Weights of a small GPT-style language model, trained from scratch on English Wikipedia: 16 layers.
Each number is 128 + 24 x the weight over its row's rms, rounded and kept within 0 to 255. Layers, rows and columns count from 0. Numbers have three digits each. The size before them is the row's rms in percent of the matrix's.

# layer 8 MLP up, 1280x320, rms 0.0661, rows 403-423, columns 160-319
103:118104117092137124095150105161113120135169169148120139148141172132103112115157143110123110154134150155105145095137136154126124135121127198100148153144148144129153127153118140122094105095139153115148135122068150166130161108101167107182122110105142142099151112126118130147163149140146157146145151113119162123142133151148097104141130115120123084071132178087112085092122161092098134140133123117139116146138128091122130101133191122093136141104087153100139114144121141117144134168143129
104:159122164129119141160124083151162158129117123123150178153110135125120092111120138132147145142135162150117111121135127074163121125120103159076129125122128127110147114164117120098103142052163112111112099161103144128110113145165109123095124140166086112128132116136174154138135139135155143111116145135122143142157101117177148116097105133155077151101114134148116144114116113151058143143113117102132122109174118139132140088091118093143136120128055137144143129097105118099108135169137136
099:148118110106145130109104108134129118090134140156141133140108157134143105152126204123120164125142104152110135108141124147111090136083162105129160122161139160129129117127151170060143112154079107143149123121110117104116164145132132113163134126124149131115178120142114112158125115122130136160124086142156119122148129119092126118129093171110124096139153111142083111139113146130108146122118139107164148106122135149122140082096119136108041148116111132126176117105128115129195098129153138
099:128115101129112130117124124135160122127120093146131176191152159114185084148117151108128133105146066092127107126146092114170127131169123125170144134124128143153130084125113115143113131118121091144143169130118101098104133171151132148121125121126119065143139109105140140129128151157154115119151125092127116074108198112111116140143120125126154118161156089162110127145133146044151165162116074137120087117177128134121144131090113156187116132134098098109120111076136110136116147127149140
109:152119120119104133131105103096169113121105087152135183155162116124159133119140104106121129120156158070124165109106103090156169088117123116076120125132143156124090100129124130134142115113143139132143125100098116129115133171155111093167115162164129111114156160119129101128145146104154113140162100121138140131140111107140160154126107151089098119187136153129137140100124103096104151133092129133110124114124107168119116116120146119114109136076143143134118061124115164115118129153143139
084:107091142116104103106185140114119114116149129128177103120167109121132128092136125125097113145149175168117084116124122135131152130144124138123106133129129121088135141151101127167135085137167118121140148156136104144149129105135113075166149112120088165084057111131160137158118161135100131175106112118105168150159130113108116115155110120135100145129141126126137107097154168137098106152159164058170142152145145151102115109120155138103107099146135099129137132114126129134118095156166117
070:146134121137094122110121146117127114147117186081155103152147149108111143096118116127120172170109078076121119123152079101142166106150115118196126101120132124126114132156133144145120089111141166124113133122095155125112148136164182106137133155140085133110137124139151160129146114131062127116148092098103153120126109097149142144101120158130088107128113118119061118109126124108130121165131110104162107118161144137134083103137141163140114111109122151121127109105173144149129108167131119
088:121094132103117126125111162112130112107138101106146115103104117143098139091115115114131133153147121150138102158145133114112142187118114120149106117113159144117119143147144120124130078141161077132139103119097119155151129112120182137149117129150088147097150098186137134122141115119094111137113155130120077144149101102142155147135112125118095106093172087149077088129135099133118160149062124140121151109106099117099114130135162113144092105132146136149159135087140108146108075099166112
104:104126129105143128139148126183129127189141152152145134155101109148144073094158147126121151119147091108121149097124114156113113130119098124152145159116156128109071094164174128152092132093123139115135146118128161129135154167131125103121156080121147089152109116124152108100108134122104144117154120092107138107155130088110148154101102110111095123113162163103099119136153144082159179129093125090123129138137126102149124070117166133182068137128140119098105144127148104137127116139105132
098:115086124141138086180133181144161119127123148114104124077121126108144115063124089133109125181173136082126083111148119101144164113154124113138149116116141126156142170136102102165111119151111107112067163127104110150155128133156151133122098114139144140096083100109134151102159115131133125118115126092096117153135126105162141123137140155141130130152088093137184139096158149126107116163110144120135170107116135148115121117100171108115115129128140126126121109094155135156083141119144104
097:127135127093143108108175078125117122124100126139104141142107170114160075142141101135110114136139096123116137146145113137126121171182133146135125137130173147147104113149111118137137114088122100123117159141160165068100140126074123136109102122122088181131091111191163098145129077130176129130120120145137175125179141136171137137123081137101124150112115138087156100097144124118152111122087144136145097098151119099137142130148099174119141126126103140092083142153128112089129115086138151
102:170149144124135118089120128089135104133095129147130105124137103104132098111133166121108144138160099093109166134110136143116152155120135117088158124120116122158140130134152185118122131115139146114149121111075108118159144105118115057183154114145158154120099139126122109112141161168115152181119154128100110132157131082115127132126107122107132138166151127117093135068132148120103135134105144102163112148096148104115133105114165135132111119108158102123165103111154107113146169181164151
060:138148122103142101165144126168154098125110146102158134156151143108133104123118131122131138149156117122072119094156092121143119101104128115096116113114149113196127112132122121131139125143105143124134108165133136123115159141118144116148154096139087142103175143141127143105145168152106145114133145110124128158173134106102153134092081170107093133115133155118134103108111147097111162182080124048109139098151130115127107093104120154160126108108105131146138137109141119122092129132149122
108:146119137139094144125122117087123093126132104102165130108125172120138100114121142110067150140123087174121116141129074088104136083108156110101116125134165149149110118143139122121128123129135103129124106140108125120140105142094174116155118123166138146095164130145115107073140150149117175145148141149083089134131112109152135099140101155111143093097115106169100135049116157147131114165126110091160172118085149116155138121125161175120101123123118144128113101113131157109097139143110110
097:184148123104093124115150083130128083081132137129145136146099143105144126131106121102155153164149118146104168141127107143124126117111097171146093124180136129110171129159155171128132107106159120130127113169166113135122144133114135108176082138121141096090134115134125119132152126125071148161152107136097158097167122131194107178107110141090105070110144143113122116117096088172083143104132128127155110105169122172101091114139172152119108101130116104142139118117118133156132153143116107
098:148147118186141087148118142135117143167093138142146145135155090122090123093085147123109165120130097100090153131132142122126137083106115122103140137113108118164119107152097166161116116103192148117136109146120129132118109120144096096151137124150129156116117153126132129103144112119136175155144119138110122150128145142171086119112102122106113147099104156111097134150114150101105124086117114097147177116174133146140118066129140159071070128075110167100109116136137145118101116158123156
108:150132108106108148086147097120176125110125155125132083139145126132093070134129135125163152123132150112085111144149109114123158120134103114101130124139164127060101078143091152137153115112129172168151120064170171123106144124133138096154128124174138126117127140148153162106135110125110139139177124134125079135161103115139139143107138176129140067143080152146116070121113082097088143134115142107156127082116128149103113094093115139134108136108109128096109116123119189150125133118152177
087:122093133120154162137115120132123124102092148167156122138162151113138128131151130110109129119116069178115163098120147129110123149130135131121138161137129127115101112079146131087125116174153150125120116133160141124165164158122111154109128155158150141113130138186105108132128092135120151126141138152129110142123100149149076136090138135096131136085093126081130124142144129113104126133105115169124170153091080104130112144155131082145129072133141094142195123111122140123137107081128121
105:116140121166109126102129131087132130161123145097135115133069140109138101142134150105144103155122144127093128129135090098158118114138193155109132137116156122118133106148110108143122124094092132161104159119133134143111141121123181129133130143160110153156133122119146165136182133119166108138115117135127113122122126118135137108148126163139128110122054164077180159112123119117135144100081098087153100067090112147116119116074154135126146126123133152077149122099135148115108186150130121
099:119141164138121131139149122176119125127131140161163154128143076127141122092131122143097168149116145124111155120124103164136147108143132149152072142124124151093117128133137177116128138114118142105153093143108136123099173115153082141115115156152129087093128108149135095144127130155126128117139094160136117144130113129148111105094164132126114131138129118133113093146106109137138151128140115090086140134142145156156099126097100129110101105115134123106143065122155106089147083132169095
097:142093124163093111153111098118152148123121127129165119127120121098137097122144168062147129124142109137127153077096110111148124162126152105082151116141103133153130119083150126118122152122123120122140145129127097114134106165142137094141108111139149105118132122118109114106144137117150169139136143130059110109106170115116126128122125168117156151148093142088148107126097169125132119112123141119137109140172089170143135127128114103122117105117131114114129109135135125120133142111139077
# layer 8 MLP down (transposed), 1280x320, rms 0.058, rows 403-422, columns 160-319
103:128117117088124167102152194122113130135093146134096123146151146108129118116147076117127107125132116093111123157105120115118107121143110166108134128136129136144130175171087167161112200148132159157146120096145135117121122139154141107169125113098150147136100104159130121096160171143158106115151155098111133117152173163126131151164109110083146119161149135158132078120179092134118171135075158163116076107143157137113114145129124122139096142119130111143092133149139095112130148104170146
114:139147128104159176101096157137101154105087124121120129101099124149153135119109143178175121104142096129132120056158120108126108150103172110111127136113117113127100124123159108115108122127080089121102154066095130145159142133136124118106170175093084117127114101125129131122170130134120142100165139142128140079139115121144112117120087117127137148195149138118131109120131111137148098139072168104149076133086109114123134115133168118142111153073130128090136137151117113170111130134084123
102:144138117162135128136112109127116109143140119137112109110114073146120120108142106128175095128119155153156086124111084153096167120119130103136141095144166116094092106133120137129075110113113145137075166146138115119129164126144096099139150161115128135143119153144131112150159135118155089106116164096130138181107112127126159176102188157165133154108100108101145078146156109140150118142154151162099126153112146107128105124157103151121148139118134147113066157158144113132130090140139156
102:096144157115132110146163139163067117115115115141111112124105144139106164142132113125138123155121151122084139126066143152140123111130156157102113123132146123103071104143108152146105082125134115136139155189104129176165150129132169160118112136132129106125102154142150115139128129141128132126098139125149164141147125111125143098144188093135088110133087128146173092125166132158092152102131162151134143127161114136117110149132131099139155101164113114117111108192132165174108120093102109
111:116102163119160095176106170124144117161125087161136088077131114139142154129132125143132134138153134119132132113130115128112151174104124110106116156117119148102145151120133141136111124156146158152085088118143131093149149146100123161136110110141146096104132142155113124096175103092124126118127122120138198128140109145149095142132142137155141112113091136106155141143144136180141138131138150121116108104171149095123107126168135097149145123128136150110119157107150115143110139107150093
093:138123167145144142132132117128136110119093135114106127146132141115109165109134127134141099062144119080122143120139099092158116157119146095132171139151141088151071125088176115110150148108111126159087167142112162119103103149133135135098138144150110144150136140125119138091130117122153132112108166104134123119089147132166118128097150084122141103145105132111123119141157135113151157125131079160079128100135147114083115146118124119154079135105106172172124134153113130155089132082140123
076:127147121152120109163140146134157107148104156114163121163156161114130146088137140113135161156149099099097134123145054118138107128137104124138143116103122104136129136114091114149107112097163139132122127139123131123106156151128141094137120127147106127100118130166156127128161149139093144115156135116103108118161128056161153157090107171097121124140134113094053093074132167115127134151116110098141150100132148137126077098121140180147099104050107130127131072113157148112112115139138109
086:118136094132142104179122082131102097154107149139115118161140113105144116134111145106116112146128133150144128066119129160129106078136186112111115131160139111107109130141138127123178139095130130134122130129154149132110154147133108130119132136092198137146125151077131143112122120121125109097107107115184112127083145154132138143143119096085175139142113149106177131126117160081143131118128122112119137124130147152145146134113097104166131144083146196137129145151146135120162128142103149
114:091157097116104115132103141147110122075128110103130126092132157123177128146129128157134114130122113130128118112169103133124143165145131141130120147154114113148157137132135136140132145122128087141181075126170136107127159133088158117088082140149132122122139134115164133159144111187128141120129135125134128125122133121104163113103108173172145105100147134122128132120133117131157134121133136040129081102090147095136150121106123155114104117141130152111110138094118108118119163131075104
094:129112123119150154152160131123108162090102137122060060127154150149134146130085145119089106113100096152140143145154132179112124138110120137153154112111176170106131107125135130096132147091151133140132112116143181081144096117129103104153150152136157148125144131155070120126081159131139158137112109126139146146144148174137148111124147135117155121118142083154099142151106138072118124137106182132147115090126139101113106143167072144163143117156163134080134166119102136096134063132095128
089:101093151144114112140124114135113130168152134104148114097106070147097176058126140143107121153143152128104135106149117146105172136122147129095091136112091072127106111134099095126135151134174070081153126132114186147147088094137129119156153107116123119091169100139118140158137141119125134099121125150110118149129106092153100118152169164126102126137193134099137144166132106171114117128094143134144156132108098114202127126153147130145117121106144137154111143130155132116138143139092130
101:138102123139098098123090139115110122118115143093124117124095111147088114141119161137174161133141126115150176088143150172144112143130168138134157129186120098095134139127135139142110167179155170127131115112163082149117109137131136130132146145110145143117141106082126134134160126077141100148148159120119122110104174133120140097162100110156086145117172153139110058157139128162109088119142126086113080164131123138100142136141137153173112141097118124120097121151127147133108119135150092
088:132128120130132118165133128153140119123108149136170122140146137103129136108128150111103154154148142133055127105150076107162128108120131135121119139112155127150121122119136114124099097110144135122115116158121127143118141133088137127148153114144091138078144137131131136124152149158118147132173155098122104142151151069132154124087094157105108122105153143105108116072115159101140174161128107061151139083126106107144064079108113174108115121053144142099150084097144130111114121133141103
099:086098131124100119134161130134138150148119087154147104127090138138067124096133156115089167171138154124089153156148101110157132121094144156065163142129130111117097139170103133119147077120140130102120113119118127116129109145123110146162122122149147108078142153115141127113106141094121134137090151118148127083127089169113122131144112152149132117105095104166141120120130112125077127095134182119114157152103101139108131124103159174116150118110121088107170072098155117148078124122116186
101:088117116152145144132154158137154103090105155088126116109115125099129140141143134113145128174107103123139139148123111102162149108135138096142155092107136096139111152099134121150124099148125105103096185169123121127126145143088123099105151113098162108093114164130095141131120105121110118129157119144139145117146134131127121123134184158117156158071128100129149151153145136134094124097093208095146125174079087131152151129110127135092174120174124158131154155136133135083121139156156139
101:153100186083167124118172101129124160098091162147149139108131128102178162110143101124133103138111109101152109132117102079132123124135121147142111093154110103103144150138130141131085144129147148170121153133127151131149112105189103126121107152069114127120170172122148114114126090139108113110104137132144112119140120123116156122140144153133116109126105187125153140125145108171085129178108148132122121116125150111147109143121131157131148113149108121144146134146047127131099109104141095
117:108146138095113156096132093099154146085163122128137110124160135120114133107143141143074142105182178109108153140143108108102127111089081115142124121099145109102106101136151108141152107158087155139140127071151157147131120134126122116159119124166155115133084124125165095122147142160116095125127179119168086137146127105124155097118108179134133148134133175097110158147122084151147121130119151122094126112118154107123122115147102111116100133098136166116131138114113143130142083147151157
084:122148131156150132163132144159126143159165113117157113126129129179154125143124193162147120152144154138125121090116113106150121136099139131150138131121152109171117121155138116160159141123140168093140149104130055155111116086178153131115081123117129076142120159109074115122097186101101097142128099134140124139147157104096112106157123104104180139139085180130108110142094133145161098152133131097074136119156167172106158104108129136119113145099164146119104129106133133130142147122164107
106:161128086132146150163148123174110169127152150141105123121117145119118139087137093168090100127146066089140160133132132129182068145141133124114143097092132154120140123120107108123095096130129145121137155110130097114106149121126146123110125135135087107132121141123159103166161084115115157104077167079122147113146138126111172133129117120144115125140145149137117107128157121143134135139142106133121121129113103130144158097124144133107139119106099141163128140148115173145111131105111112
086:132119187165088087157081158112173112164150137109141090114110087156155104174122118174200121148097136117137103121151146161135118123141140112095165086097147143123146135086086138107123140126149113121160097113152114142127092132099136132141101118140157159131149182186097120148100117115147103133100115134105144155125121155112111130112158126155149176119095091135114139120097114137091115109130167158132108099123166138124133148126121140145164173110157143126106110137132107136123140101155100